Weights of a small GPT-style language model, trained from scratch on English Wikipedia.
Size: 25 layers, width 96, 3 heads of 32, MLP 384 squared ReLU, vocabulary 3497, 5.14M parameters.
Architecture: rotary positions, embeddings untied during training, normalized queries and keys, local attention windows, learned residual scales.
Training: a variant of Adam for these matrices, 109M tokens, 7031 steps.
Each number is 200 + 30 x the weight over its row's rms, rounded and kept within 0 to 999. Layers, rows and columns count from 0. The size before them is the row's rms in percent of the matrix's.

# down: layer 13 MLP down (transposed), 384x96, rms 0.0708, rows 119-154, columns 0-95
# up: layer 13 MLP up, 384x96, rms 0.0709, rows 120-155, columns 0-95
down119,112,171,220,162,198,199,224,197,211,166,161,193,205,214,200,259,168,205,249,163,188,203,194,179,253,208,133,217,247,194,221,203,185,230,166,199,159,174,194,181,153,215,186,211,182,127,190,154,231,174,207,137,168,215,185,186,123,193,196,223,198,247,188,253,207,236,205,149,214,200,163,139,192,193,188,218,186,190,187,225,204,221,192,201,194,244,185,227,256,206,262,202,193,203,179,249,240
up120,096,166,244,209,219,133,228,220,215,227,208,169,196,224,170,202,222,174,201,158,122,148,210,189,178,243,197,202,229,146,193,202,168,195,168,232,220,183,216,181,178,223,177,171,281,200,210,232,222,188,208,193,170,198,221,159,184,181,188,191,154,223,146,210,181,190,223,222,222,169,194,231,202,198,212,208,233,204,148,215,216,263,188,161,266,204,186,222,224,187,222,272,205,184,159,232,153
down120,099,203,255,233,170,221,259,202,177,176,197,214,199,180,179,206,199,188,216,203,203,194,144,222,252,216,155,202,202,187,191,194,163,202,189,239,260,170,166,233,213,172,233,140,253,225,238,207,241,167,208,201,203,164,215,169,274,187,199,257,199,206,191,156,210,244,156,188,222,197,219,199,231,193,224,226,232,178,166,138,155,180,209,227,149,193,158,228,228,235,212,162,157,238,185,217,196
up121,097,158,215,208,178,196,201,200,169,165,214,211,196,159,219,193,196,272,202,242,181,174,211,191,243,258,198,173,186,198,208,206,238,162,249,214,191,210,245,191,246,213,195,211,189,225,205,144,177,216,247,186,155,118,220,213,181,209,210,212,145,242,178,192,230,218,170,176,192,201,212,222,176,132,206,218,138,221,253,240,207,224,174,203,191,171,199,129,202,148,231,260,189,196,200,193,191
down121,106,182,232,195,197,229,250,155,191,179,147,220,258,193,225,186,240,150,180,179,172,212,161,167,203,251,246,246,189,214,187,186,181,164,235,217,263,211,225,194,175,180,198,234,176,169,192,227,227,192,190,185,212,232,186,160,255,182,220,248,163,218,243,234,163,164,203,225,163,235,237,191,216,193,197,265,194,190,186,204,179,132,216,138,162,187,167,192,187,158,219,220,181,221,217,196,219
up122,093,213,227,232,213,191,192,243,198,296,191,236,131,280,230,219,186,186,205,180,232,237,222,186,186,177,194,185,219,199,196,226,206,222,168,167,183,163,241,230,174,183,203,226,240,171,218,206,224,221,217,162,190,180,172,212,230,184,221,192,179,196,191,140,200,218,198,258,165,165,205,234,245,171,242,168,238,152,162,201,187,206,201,244,189,171,183,175,172,230,177,258,233,190,247,198,169
down122,093,204,198,146,210,177,212,197,201,158,190,225,257,135,218,222,208,193,153,226,196,193,191,196,228,259,174,202,155,213,185,247,236,220,237,264,233,185,205,157,212,198,194,208,152,235,217,256,195,229,174,254,182,209,210,209,228,186,214,169,213,201,204,269,201,225,198,207,207,284,185,137,177,192,175,220,148,213,231,191,195,217,176,151,214,185,218,199,255,177,234,175,197,175,196,205,243
up123,092,262,211,201,198,194,238,183,223,246,199,234,236,228,172,157,225,212,210,165,188,201,250,172,190,213,222,208,191,151,214,198,223,197,239,218,165,155,176,201,212,190,205,165,189,209,186,213,157,192,201,231,238,142,206,222,185,263,194,153,240,221,241,191,192,181,204,176,167,169,156,193,208,213,228,219,212,265,145,222,232,245,198,119,149,220,186,216,218,202,154,167,242,247,213,218,163
down123,090,189,165,208,212,174,245,229,167,220,259,179,236,217,184,205,210,187,193,236,180,180,187,208,189,175,177,185,174,185,188,148,221,148,179,183,211,223,200,229,261,174,143,172,182,236,214,178,204,155,190,192,252,219,237,149,235,210,224,214,224,232,223,187,167,219,182,154,201,209,213,223,211,167,187,201,123,194,179,155,146,246,189,202,155,145,217,205,240,269,176,157,220,155,216,198,201
up124,101,257,262,230,206,161,186,202,223,231,206,212,133,241,232,185,247,173,176,227,208,180,180,209,164,203,169,207,193,168,169,162,159,185,181,199,208,182,249,235,183,222,185,223,237,177,246,194,200,234,189,157,232,151,178,205,203,174,190,162,207,211,222,159,154,214,192,138,183,171,175,222,191,157,245,215,224,226,180,224,221,243,222,213,154,193,178,162,218,227,202,168,252,241,219,250,160
down124,106,228,195,209,254,201,223,204,263,191,211,191,231,178,191,175,201,200,223,176,179,207,190,185,151,218,168,162,202,234,183,261,191,181,239,184,248,222,192,189,196,215,146,269,224,213,244,222,208,246,189,182,221,159,169,251,260,145,178,179,144,171,161,194,182,190,181,128,196,259,225,203,245,212,187,238,149,218,196,190,210,232,180,190,198,193,178,238,202,162,233,195,160,191,228,197,201
up125,088,160,223,204,174,228,213,246,181,186,264,219,208,186,169,217,220,249,190,218,175,172,207,195,223,263,165,166,201,233,228,185,180,214,164,153,195,238,249,190,214,196,202,203,236,231,234,198,203,180,153,175,200,145,239,168,185,176,229,193,181,254,218,155,191,182,227,202,183,212,212,210,163,187,178,226,209,245,238,210,273,175,173,177,216,202,203,171,159,122,203,285,183,224,201,203,207
down125,094,229,208,205,197,228,192,191,211,232,176,206,236,187,220,239,199,217,156,176,189,217,193,206,219,242,218,192,210,150,190,191,198,148,217,193,243,208,248,203,215,176,181,287,154,234,211,244,234,212,245,215,255,224,194,165,245,214,236,164,209,233,245,208,197,159,156,221,214,233,219,181,241,233,226,242,159,218,219,225,170,197,249,238,182,212,197,191,274,173,267,212,230,181,229,198,182
up126,102,164,206,209,203,166,180,165,237,242,210,166,213,202,194,175,181,178,186,185,179,148,227,204,198,188,151,204,209,228,202,210,205,180,192,234,180,166,211,161,211,189,135,239,151,196,241,189,209,171,260,163,176,193,266,165,192,183,169,233,179,208,213,188,166,174,161,195,196,135,243,233,219,170,213,224,151,168,215,271,185,199,209,237,196,136,155,182,152,217,227,266,202,186,204,210,173
down126,099,193,194,182,199,198,183,192,181,222,179,206,225,166,167,209,190,166,239,200,179,191,219,181,202,186,225,180,206,225,204,188,220,200,194,235,169,209,148,203,212,196,199,245,168,178,199,202,242,231,191,233,227,165,229,139,167,144,172,236,244,173,177,217,221,193,201,210,195,174,205,188,184,194,175,251,178,176,181,234,185,248,257,228,137,187,154,258,104,179,252,196,214,284,203,155,179
up127,101,186,221,233,154,265,171,190,183,171,221,224,202,201,176,223,239,220,193,206,164,120,262,200,132,149,177,190,211,132,206,254,233,206,214,202,201,157,165,194,192,235,197,193,128,213,217,204,248,200,240,180,167,209,237,218,199,197,200,206,164,206,212,224,211,169,192,159,171,182,202,159,214,239,207,184,188,226,128,230,188,240,231,216,236,158,195,203,196,211,216,151,175,191,194,202,195
down127,094,217,248,221,189,219,155,187,193,221,247,250,213,167,222,192,206,207,203,180,208,163,218,215,178,176,191,237,165,190,196,207,140,214,190,154,161,205,226,202,194,159,227,160,230,185,204,160,186,202,216,183,133,245,253,134,181,254,261,236,217,193,201,230,111,199,168,223,183,220,156,222,222,205,193,198,226,173,169,200,192,226,159,189,213,173,173,211,250,162,199,216,180,154,202,156,199
up128,097,178,242,239,181,162,209,250,239,198,194,217,186,207,213,208,180,225,228,260,191,121,191,157,130,170,242,189,195,219,204,153,247,186,234,127,189,184,188,184,155,227,168,252,221,189,204,185,172,153,246,239,255,193,184,236,179,214,217,188,167,218,231,183,215,225,178,194,214,176,222,257,207,183,203,205,178,173,219,211,206,176,147,173,216,187,229,240,194,194,151,203,198,173,192,159,215
down128,097,206,224,263,189,202,194,142,198,187,140,214,211,223,240,240,175,159,189,185,199,197,173,184,186,145,179,225,147,221,189,189,256,212,200,196,192,224,238,136,148,191,198,231,210,158,238,228,187,202,247,229,222,194,232,202,201,225,194,215,167,250,251,249,211,231,216,276,236,206,161,166,235,238,177,190,138,214,205,219,196,207,218,195,229,170,256,187,203,172,224,197,204,224,165,198,208
up129,109,195,235,205,188,228,189,254,212,205,255,232,196,244,191,211,157,198,218,213,197,170,200,160,188,253,222,174,169,221,193,191,196,234,201,136,174,202,215,211,236,226,204,238,199,138,219,207,187,202,178,229,144,149,217,208,138,202,259,184,184,189,210,222,195,188,169,123,159,158,217,210,205,188,176,158,161,171,196,225,234,195,141,209,222,204,222,221,188,201,227,217,225,190,151,182,114
down129,104,214,208,201,136,189,219,209,191,125,212,192,160,243,200,205,226,246,180,186,230,206,195,199,190,251,197,220,208,249,237,193,216,224,201,188,185,200,226,199,179,169,203,247,179,178,221,202,195,178,156,233,191,129,202,218,245,174,181,151,142,236,213,171,247,175,187,212,236,230,175,198,245,248,178,200,179,265,235,204,201,184,214,199,166,244,182,177,166,222,234,226,190,169,215,118,236
up130,099,151,211,202,205,217,143,220,227,177,176,143,219,172,192,186,245,236,175,215,147,178,152,228,183,242,138,205,159,169,230,222,214,203,216,176,187,187,199,224,155,185,179,204,237,225,163,186,213,175,166,187,177,152,160,194,216,176,212,197,224,212,195,127,220,197,204,166,231,171,174,242,203,141,170,165,216,241,192,242,250,257,222,227,254,185,191,238,185,220,205,202,172,210,226,239,215
down130,097,169,197,216,175,223,168,148,184,197,183,247,177,206,191,232,217,205,147,220,213,216,213,231,171,176,127,232,157,172,238,156,229,219,147,218,200,239,239,221,185,171,233,196,204,168,203,225,189,224,143,258,165,185,162,198,215,173,164,165,192,200,219,227,183,216,209,187,256,135,184,228,202,168,186,173,243,241,181,239,212,142,151,148,201,183,189,245,215,219,171,199,218,190,211,204,166
up131,096,137,198,226,216,200,216,208,209,215,239,217,207,200,218,206,197,208,231,210,205,217,222,224,168,224,171,205,206,200,183,220,214,181,233,197,178,147,150,221,158,265,189,150,200,199,181,248,190,168,198,187,144,255,174,191,177,209,226,215,290,189,172,218,137,213,209,187,157,183,216,248,285,204,229,204,133,239,214,195,184,160,181,164,195,198,200,200,181,189,183,239,211,227,218,224,137
down131,093,242,230,192,200,225,200,239,189,220,192,229,201,153,197,262,213,182,211,203,177,229,175,189,253,165,190,226,262,197,246,185,231,209,162,111,221,161,219,240,204,198,209,193,192,166,182,203,219,217,224,194,186,249,178,171,218,218,274,179,191,161,149,215,142,215,229,187,190,182,172,221,218,241,267,192,144,209,207,217,205,173,184,255,204,203,181,215,271,208,198,222,198,216,193,236,207
up132,109,218,176,243,173,208,143,218,190,210,194,262,159,171,187,238,168,204,205,230,203,195,201,130,195,219,191,175,182,248,169,285,167,207,177,154,152,241,180,195,211,164,156,241,224,195,225,150,221,222,221,174,188,174,201,199,188,214,227,213,199,201,180,235,165,218,172,245,140,224,188,196,175,165,139,208,191,208,165,173,224,251,154,240,168,195,177,194,168,184,214,176,167,222,181,226,184
down132,107,205,199,203,170,192,177,145,188,273,154,203,212,208,165,245,243,208,181,193,202,193,187,153,162,192,248,232,197,215,215,257,183,181,128,190,169,244,211,184,243,215,193,214,253,200,217,171,184,166,185,222,186,183,212,243,146,160,266,181,244,218,206,196,180,188,206,244,184,192,183,213,264,168,186,201,189,175,209,194,202,230,151,247,182,183,203,182,177,232,251,177,145,237,202,231,201
up133,100,252,191,259,211,236,203,178,220,219,236,157,189,240,185,191,157,231,187,225,226,230,178,203,218,187,224,178,256,188,283,213,241,214,210,208,162,177,252,210,219,205,185,193,187,225,233,199,181,243,191,180,143,163,216,287,218,192,159,151,217,203,183,220,191,200,218,220,172,211,145,243,191,206,175,189,207,190,174,225,232,203,175,181,179,157,242,176,166,176,163,221,238,238,162,169,217
down133,100,183,189,205,215,190,221,208,204,173,195,197,224,206,234,166,196,171,215,200,215,211,231,168,225,204,199,179,238,184,175,210,261,229,197,206,199,248,212,197,125,221,230,215,206,193,179,199,205,202,146,210,252,239,164,140,220,208,232,176,196,213,213,185,123,284,184,146,192,239,170,193,181,192,221,220,232,233,178,198,227,117,200,160,228,200,201,171,191,206,256,222,227,232,278,199,215
up134,103,241,201,201,153,185,125,197,178,226,228,241,180,136,205,185,149,176,197,260,167,199,169,229,192,221,179,178,221,211,178,219,161,227,196,213,187,181,219,223,242,190,174,206,219,183,235,270,241,163,157,148,181,153,184,222,190,184,215,188,189,198,224,238,191,191,179,217,251,169,222,278,259,194,195,186,215,186,196,221,241,170,224,157,172,232,229,157,219,211,216,165,205,183,223,180,178
down134,098,186,157,181,174,180,187,275,204,234,231,257,193,199,187,145,165,192,261,222,134,184,207,172,236,194,215,195,205,172,201,163,143,235,151,178,186,190,148,163,208,230,160,208,262,247,196,206,190,173,223,237,174,209,230,229,176,186,199,230,201,222,208,237,236,264,133,166,219,197,201,222,219,163,162,148,193,183,185,204,233,204,196,202,222,186,179,195,232,173,200,183,167,223,192,181,203
up135,096,240,219,242,232,201,136,250,218,248,163,192,230,235,176,168,107,186,159,171,208,216,162,196,196,171,172,185,249,141,244,223,220,199,208,158,212,215,255,200,196,246,137,162,212,217,185,196,252,200,181,209,216,219,214,210,267,212,205,201,214,213,173,203,216,203,213,195,148,238,228,217,237,224,164,180,193,182,215,245,185,204,209,222,187,201,165,242,220,174,172,171,207,167,205,188,178
down135,095,168,191,207,181,205,187,148,223,159,162,220,180,228,215,164,161,220,196,200,279,179,195,183,251,250,167,210,150,228,179,186,162,183,208,253,197,160,212,242,194,167,221,207,183,206,219,203,248,173,178,169,263,193,168,149,189,223,174,189,227,215,215,181,263,202,172,211,218,161,177,251,170,236,218,177,235,218,239,192,222,244,220,215,117,205,214,219,205,207,232,173,210,219,234,218,204
up136,110,217,247,269,173,255,200,172,187,202,191,270,187,134,160,161,195,250,219,187,194,225,188,197,186,193,253,198,187,182,188,201,208,179,243,195,184,182,202,193,178,191,172,163,214,211,211,184,212,189,189,195,189,151,184,233,206,151,246,198,198,196,275,160,225,227,168,232,254,200,190,142,236,264,209,217,181,192,170,211,192,237,182,206,185,159,246,173,193,175,192,217,246,196,171,265,210
down136,104,198,215,224,147,229,210,253,217,191,226,243,200,191,202,199,166,168,236,219,135,232,140,161,140,141,208,210,188,217,149,219,240,185,180,150,168,242,172,168,196,247,183,218,197,216,214,174,214,193,174,185,226,156,167,179,182,194,245,138,190,197,182,243,224,208,166,189,213,235,167,165,208,237,209,239,171,209,145,215,213,179,191,195,217,153,194,229,219,225,158,196,220,201,211,216,260
up137,101,225,200,196,242,251,190,223,219,190,169,269,219,152,189,179,220,189,167,187,188,159,203,195,211,178,239,170,241,190,220,247,241,238,225,171,166,194,193,176,238,184,173,242,220,156,218,206,263,212,169,174,230,237,266,216,189,218,210,186,229,203,234,240,241,206,277,214,202,224,184,162,179,227,194,221,237,227,187,231,173,241,184,212,218,188,225,209,256,189,211,187,230,133,177,191,236
down137,101,212,193,125,212,185,206,199,199,237,159,234,182,232,171,167,162,234,182,241,180,185,176,167,189,209,158,165,180,181,238,188,184,218,122,218,212,151,209,156,190,176,183,285,238,209,206,236,218,178,216,204,206,207,170,149,219,164,217,170,205,201,216,202,186,244,197,160,226,231,173,210,195,246,238,149,140,251,197,182,193,222,210,218,190,194,204,229,202,210,183,171,201,216,283,197,176
up138,083,196,201,265,193,217,181,208,201,176,237,187,97,197,199,172,231,177,250,181,208,239,171,168,168,192,156,231,211,194,169,186,252,220,249,184,196,173,204,188,214,180,266,193,177,183,238,264,213,281,162,212,211,226,202,156,245,262,222,188,245,224,228,184,179,215,190,226,216,166,203,188,173,199,203,183,199,169,184,220,237,195,197,184,191,213,198,166,165,222,202,167,233,244,206,226,209
down138,086,218,153,144,212,206,224,178,238,176,172,186,208,173,235,216,173,160,203,231,199,250,172,171,201,158,149,192,213,177,205,219,178,189,180,127,203,219,221,167,187,169,260,255,196,219,188,286,215,175,224,194,219,194,156,211,255,197,214,214,147,202,217,148,189,195,187,157,192,229,233,222,199,190,208,181,164,228,161,185,229,164,156,232,210,191,251,182,241,173,187,226,229,204,153,210,176
up139,109,166,212,214,190,208,201,169,256,244,196,292,206,180,186,155,231,225,172,184,228,222,268,215,210,173,141,181,172,205,194,200,178,194,165,205,175,185,178,162,221,201,187,241,195,230,197,265,239,141,229,176,176,228,251,222,183,181,219,188,191,196,194,183,242,205,220,190,214,189,168,181,250,170,171,143,134,198,174,212,200,179,138,210,181,177,195,195,236,207,250,197,224,222,221,188,163
down139,098,221,203,203,206,153,185,194,233,278,217,264,215,198,212,178,253,187,177,217,144,228,237,195,219,193,157,208,196,153,192,193,165,218,177,208,221,220,234,194,243,189,147,223,184,258,180,216,197,131,235,187,193,215,223,228,212,171,198,236,184,222,183,178,200,214,198,213,214,202,157,204,180,210,119,184,209,202,226,248,243,160,163,134,187,217,166,227,245,221,249,218,183,156,194,212,210
up140,092,251,244,195,219,191,229,181,190,211,215,188,153,160,157,152,165,168,181,213,200,152,167,214,193,197,126,214,231,147,214,238,216,149,188,208,231,218,217,222,218,234,204,182,251,224,166,203,248,145,195,189,215,188,219,175,169,185,172,194,230,259,236,216,150,167,161,207,171,171,160,176,194,259,169,218,199,213,206,253,180,222,178,256,224,153,199,176,204,193,218,212,183,205,240,229,189
down140,093,162,201,147,148,240,223,245,208,226,201,194,206,192,218,137,204,199,225,219,106,186,230,213,216,216,180,243,161,198,243,216,206,202,218,160,225,165,186,209,220,149,187,229,229,169,182,168,194,198,228,172,203,173,249,202,178,158,227,209,201,230,204,221,149,278,132,227,213,230,209,202,225,181,236,173,205,176,226,232,170,254,202,175,186,181,179,139,194,188,168,186,183,226,216,183,207
up141,102,265,189,188,224,203,158,177,200,185,182,282,167,181,211,171,164,195,182,163,147,156,197,170,177,178,222,180,205,218,190,209,133,233,227,184,163,191,183,201,222,224,162,212,145,192,256,209,251,236,191,157,216,209,236,159,197,218,210,168,221,213,227,235,191,227,167,215,154,203,179,159,207,174,179,202,220,191,203,225,213,214,174,258,227,108,195,187,211,196,207,195,197,173,157,222,155
down141,100,220,172,217,210,225,200,235,180,227,221,189,204,238,198,155,207,213,202,200,175,228,119,188,162,214,233,189,223,196,176,175,211,188,208,214,159,195,136,161,230,207,183,148,199,177,214,224,260,220,203,134,219,223,202,202,161,201,232,239,153,209,248,148,241,208,196,185,214,251,177,181,236,183,152,184,250,135,211,170,267,181,189,188,167,170,209,224,195,171,216,222,188,203,174,164,152
up142,096,209,193,255,209,156,200,221,226,236,161,193,168,177,171,152,211,174,149,235,250,137,198,216,132,240,205,178,214,204,222,172,162,211,185,190,222,174,211,179,167,156,211,209,273,181,221,233,208,222,171,195,230,194,212,176,194,279,202,170,233,194,158,190,210,197,225,261,203,194,193,219,191,201,188,160,246,170,260,145,164,214,176,246,206,196,205,189,169,237,196,183,237,194,220,206,224
down142,109,263,162,186,177,198,189,166,243,190,179,228,234,178,231,216,225,132,210,194,179,181,196,168,185,172,202,211,162,245,226,215,181,221,215,195,265,254,199,212,249,183,152,227,214,196,198,246,177,222,177,193,204,221,169,201,305,216,235,226,212,194,196,242,224,158,187,161,236,240,236,207,218,168,197,226,184,154,215,194,254,170,165,207,199,197,229,195,241,200,176,185,199,212,136,207,195
up143,092,189,155,219,164,174,174,199,243,182,218,227,155,143,151,196,218,186,199,212,216,168,215,177,157,195,230,201,168,254,173,180,189,223,182,182,189,214,203,166,149,189,198,205,144,167,225,235,208,250,188,199,185,213,206,175,174,198,289,178,132,185,193,254,166,228,208,203,242,203,194,266,224,223,243,211,182,221,200,187,178,209,222,213,255,181,230,168,163,170,208,188,208,279,214,200,199
down143,092,170,187,253,174,156,216,184,166,215,189,196,203,176,204,235,147,154,172,226,202,170,197,165,171,193,218,225,215,244,262,120,229,191,185,204,237,220,215,233,213,133,190,237,169,220,133,205,207,236,202,170,226,184,216,205,253,217,267,217,193,173,148,201,136,186,196,221,198,232,178,224,252,168,227,179,220,173,201,204,204,179,215,207,152,179,230,227,198,186,213,219,188,157,223,177,186
up144,102,172,240,194,224,143,152,234,255,222,173,190,210,152,176,187,181,201,197,178,150,163,191,183,199,188,195,192,226,144,174,258,165,169,155,174,212,218,210,236,214,224,206,221,247,230,174,169,200,162,179,221,200,185,245,253,209,222,182,145,181,243,225,214,208,215,241,180,190,191,229,186,260,221,226,159,235,202,210,217,166,210,206,206,243,250,225,215,205,160,142,235,259,188,198,233,196
down144,099,188,171,157,189,164,205,181,245,174,232,239,229,169,208,246,187,250,167,138,208,188,220,231,241,188,195,217,222,185,208,173,213,229,205,239,189,184,231,205,203,165,255,224,226,179,194,189,179,142,243,214,257,192,162,179,219,245,225,197,220,217,200,160,225,228,222,249,198,174,170,171,140,204,228,167,232,202,204,246,146,256,191,160,200,199,202,172,221,178,160,200,197,175,185,204,277
up145,109,219,213,208,260,201,117,193,165,214,226,197,174,206,202,197,205,206,238,249,216,178,212,133,197,195,178,192,243,172,220,267,204,231,202,196,221,185,187,232,202,220,189,191,216,195,240,236,185,253,202,148,265,185,242,205,213,199,197,200,206,230,153,180,187,192,165,225,230,220,270,183,196,219,230,164,187,222,179,210,221,198,201,218,265,149,235,210,157,194,265,261,183,180,217,223,205
down145,107,174,221,245,213,149,192,179,227,185,245,259,183,211,191,213,221,217,238,138,207,237,209,179,232,223,163,220,209,191,171,195,192,181,200,228,156,257,208,197,140,163,194,200,150,190,176,223,226,203,177,204,193,231,173,242,178,213,189,185,191,195,224,166,145,166,199,188,222,218,193,123,234,158,208,172,114,182,201,250,189,216,243,213,215,143,203,233,163,221,223,163,180,168,201,190,213
up146,103,224,205,187,209,181,152,176,212,224,163,202,226,182,244,198,216,196,201,187,149,227,198,182,230,216,250,192,200,182,166,244,265,175,177,164,167,120,184,255,174,154,160,231,168,183,175,192,167,192,225,177,182,186,237,216,206,199,252,140,195,245,171,208,216,164,204,208,173,187,196,178,213,224,220,234,233,203,142,185,205,207,210,148,216,213,181,193,253,149,183,151,235,175,136,198,197
down146,098,183,191,182,194,201,207,162,223,176,236,237,156,186,245,250,201,176,148,203,180,219,234,249,199,197,234,166,207,203,222,165,164,197,221,221,245,158,165,171,228,151,147,211,160,237,176,219,187,187,173,165,141,181,200,191,228,229,157,219,179,179,228,133,216,195,200,211,216,247,233,213,236,239,172,206,187,179,207,149,175,196,234,228,217,188,144,139,217,202,178,132,205,201,166,186,182
up147,099,163,242,226,171,175,221,223,219,236,219,204,177,222,192,208,201,183,225,168,184,190,178,147,246,169,171,208,176,196,232,241,206,216,271,195,201,195,163,268,199,192,224,186,159,223,225,209,204,223,209,124,214,171,191,232,206,189,213,187,169,201,138,224,193,209,169,190,174,198,211,197,250,229,220,214,192,200,198,181,252,190,244,174,237,113,216,161,241,195,170,170,236,224,238,273,196
down147,099,283,179,205,233,205,211,192,205,169,204,193,211,255,205,233,205,168,233,243,235,287,179,175,148,170,198,170,203,213,186,235,179,180,208,219,232,236,171,260,192,179,223,209,141,209,214,235,266,201,180,207,159,170,210,165,237,174,234,168,213,253,220,155,206,248,188,181,197,218,209,225,175,197,220,221,173,203,187,213,202,218,241,183,176,207,207,195,192,199,168,237,224,212,271,227,158
up148,103,196,210,222,178,238,173,144,194,242,152,224,204,255,206,188,213,164,215,247,179,243,156,199,180,187,157,216,251,149,198,167,243,234,234,216,207,185,172,240,191,210,174,200,160,193,187,223,182,235,208,176,240,226,200,208,159,173,189,153,182,195,186,209,229,279,214,216,223,151,212,185,195,183,197,192,241,246,196,229,233,271,225,260,220,155,217,204,187,200,191,190,170,182,256,230,208
down148,103,180,165,189,201,202,194,173,214,171,210,242,172,228,238,203,233,226,183,231,249,210,165,224,229,212,162,216,156,210,215,228,203,175,209,156,195,239,200,219,219,194,267,191,169,154,216,142,178,170,178,212,217,147,146,208,157,161,229,236,246,190,261,175,290,178,182,214,222,182,189,132,199,190,176,184,218,226,191,178,242,230,185,202,178,187,198,187,209,172,162,232,135,215,199,207,207
up149,108,258,195,238,227,160,210,161,221,256,195,113,196,231,217,164,276,219,167,248,182,216,188,160,197,202,186,186,175,221,149,209,191,172,168,193,174,191,220,225,210,178,201,217,245,166,185,187,198,201,209,197,189,203,215,227,166,228,211,151,187,212,174,160,227,231,147,227,186,215,208,233,234,214,203,224,237,203,217,219,198,178,153,253,235,206,246,220,176,151,234,215,194,206,144,239,156
down149,116,210,156,203,175,193,285,176,139,214,230,183,214,220,191,197,201,222,204,192,179,207,150,189,246,249,198,234,226,176,188,146,225,174,217,208,163,154,195,240,185,188,172,174,194,220,208,169,161,208,215,196,194,166,180,178,163,207,213,222,192,160,218,199,267,213,201,147,221,227,198,213,205,180,160,238,181,173,167,186,249,234,251,145,155,207,199,195,181,240,196,230,174,259,233,135,213
up150,112,191,197,250,210,223,197,208,227,229,212,227,195,155,154,191,217,224,259,139,177,233,196,227,202,226,206,189,176,181,211,208,166,179,205,220,197,215,180,165,200,196,149,165,240,204,172,197,237,190,206,134,184,234,209,216,192,184,269,126,198,272,197,139,208,221,149,237,188,219,156,212,183,270,182,185,192,174,196,226,216,213,153,197,268,218,177,214,201,207,168,223,174,204,206,243,184
down150,108,222,180,210,204,201,216,229,245,221,242,245,222,152,171,145,218,236,218,205,196,237,148,203,186,199,154,176,230,170,207,266,173,171,225,210,228,216,187,215,185,169,167,168,207,167,200,210,205,173,156,213,213,208,190,186,224,200,248,171,238,197,189,130,198,184,111,206,191,183,250,167,205,226,226,217,147,172,182,189,277,193,216,221,197,142,213,245,213,209,155,220,216,211,199,185,230
up151,090,178,193,193,174,232,217,211,205,207,173,207,219,196,171,231,154,192,169,231,243,170,241,104,204,259,199,192,203,195,243,164,199,182,188,219,171,196,216,226,166,201,171,192,185,208,197,258,154,221,196,162,183,202,249,224,216,177,193,204,169,244,175,219,209,206,223,196,201,196,169,189,166,186,165,197,267,155,248,213,230,209,252,129,180,173,230,200,238,172,222,230,254,207,196,203,272
down151,095,237,228,186,163,225,199,223,179,198,156,198,184,262,162,211,150,214,230,221,221,225,141,201,185,177,210,193,207,177,195,189,232,259,217,209,169,192,189,190,199,245,245,214,213,168,211,230,203,146,235,192,162,234,172,181,229,160,162,196,171,157,195,181,238,166,186,156,192,148,201,216,253,234,227,159,248,201,209,141,194,185,227,150,230,179,208,191,236,234,194,200,258,234,190,158,155
up152,096,207,191,229,180,197,183,171,243,162,180,207,263,212,209,187,195,210,169,167,199,215,201,185,181,172,140,184,167,164,254,232,183,244,209,156,186,201,183,204,159,137,171,216,184,165,226,188,209,151,180,188,194,190,254,224,185,196,192,162,178,220,176,195,148,200,256,231,225,117,232,257,210,188,226,217,200,220,198,163,173,283,202,170,215,196,226,192,165,207,196,220,242,203,229,188,149
down152,105,230,181,220,181,254,211,217,195,210,234,233,210,184,198,213,210,160,230,230,177,199,197,193,223,261,245,197,219,170,177,155,212,216,174,207,298,210,209,233,185,198,210,260,193,189,179,254,206,190,172,201,191,174,182,157,293,192,159,219,175,238,205,240,204,229,177,177,170,215,250,211,132,212,225,205,171,179,196,217,216,206,221,236,226,187,171,166,152,162,204,213,227,168,195,146,204
up153,103,247,197,207,221,212,141,213,193,217,221,216,211,212,137,157,221,172,182,191,188,145,197,196,156,192,225,173,229,210,168,176,210,138,236,206,180,228,212,202,193,197,156,254,181,225,175,135,235,221,225,215,195,200,251,232,117,224,232,165,233,254,240,217,221,198,227,179,191,218,150,198,216,179,221,146,152,217,195,194,202,212,191,180,176,231,211,131,203,163,194,145,202,195,226,198,203
down153,110,197,173,146,216,225,207,194,218,208,248,198,206,228,176,206,215,166,168,211,229,161,232,201,179,166,176,163,214,181,127,192,188,186,220,180,260,194,218,238,219,191,220,201,172,201,237,173,249,190,194,220,213,223,220,220,318,219,206,234,218,195,146,184,182,190,222,205,208,179,217,231,191,192,242,196,166,212,207,132,199,179,249,182,152,178,209,182,224,239,190,184,189,170,126,176,154
up154,104,226,217,226,191,163,197,179,239,198,213,215,244,188,209,216,250,174,197,209,232,205,217,246,193,244,218,189,225,163,227,162,154,205,171,219,186,211,230,189,178,168,193,203,204,223,265,238,229,176,207,218,203,173,262,230,224,205,230,223,231,230,188,193,203,217,264,192,123,167,196,174,131,204,233,182,164,166,202,216,230,239,167,271,169,164,224,229,202,201,159,209,163,159,178,251,193
down154,103,235,214,176,201,170,174,166,176,196,237,220,246,173,254,151,235,172,193,213,150,229,232,165,177,224,161,189,187,214,201,252,154,219,161,195,220,245,189,211,209,211,191,279,196,170,167,201,185,156,257,217,190,197,174,220,199,222,177,203,205,147,208,241,184,173,248,233,185,163,213,149,162,199,204,137,146,170,203,253,211,192,170,220,215,213,213,236,180,187,229,215,195,254,196,228,201
up155,110,186,227,201,165,200,175,204,162,197,182,227,247,177,179,236,169,233,205,227,206,216,194,211,152,181,183,143,197,136,199,188,235,229,204,145,150,195,168,158,151,173,207,218,214,215,139,223,170,169,219,168,205,236,154,208,157,183,242,208,200,193,186,131,205,176,288,166,221,193,212,259,236,179,207,177,253,211,238,176,211,221,207,204,193,174,205,192,197,149,224,230,181,223,213,230,187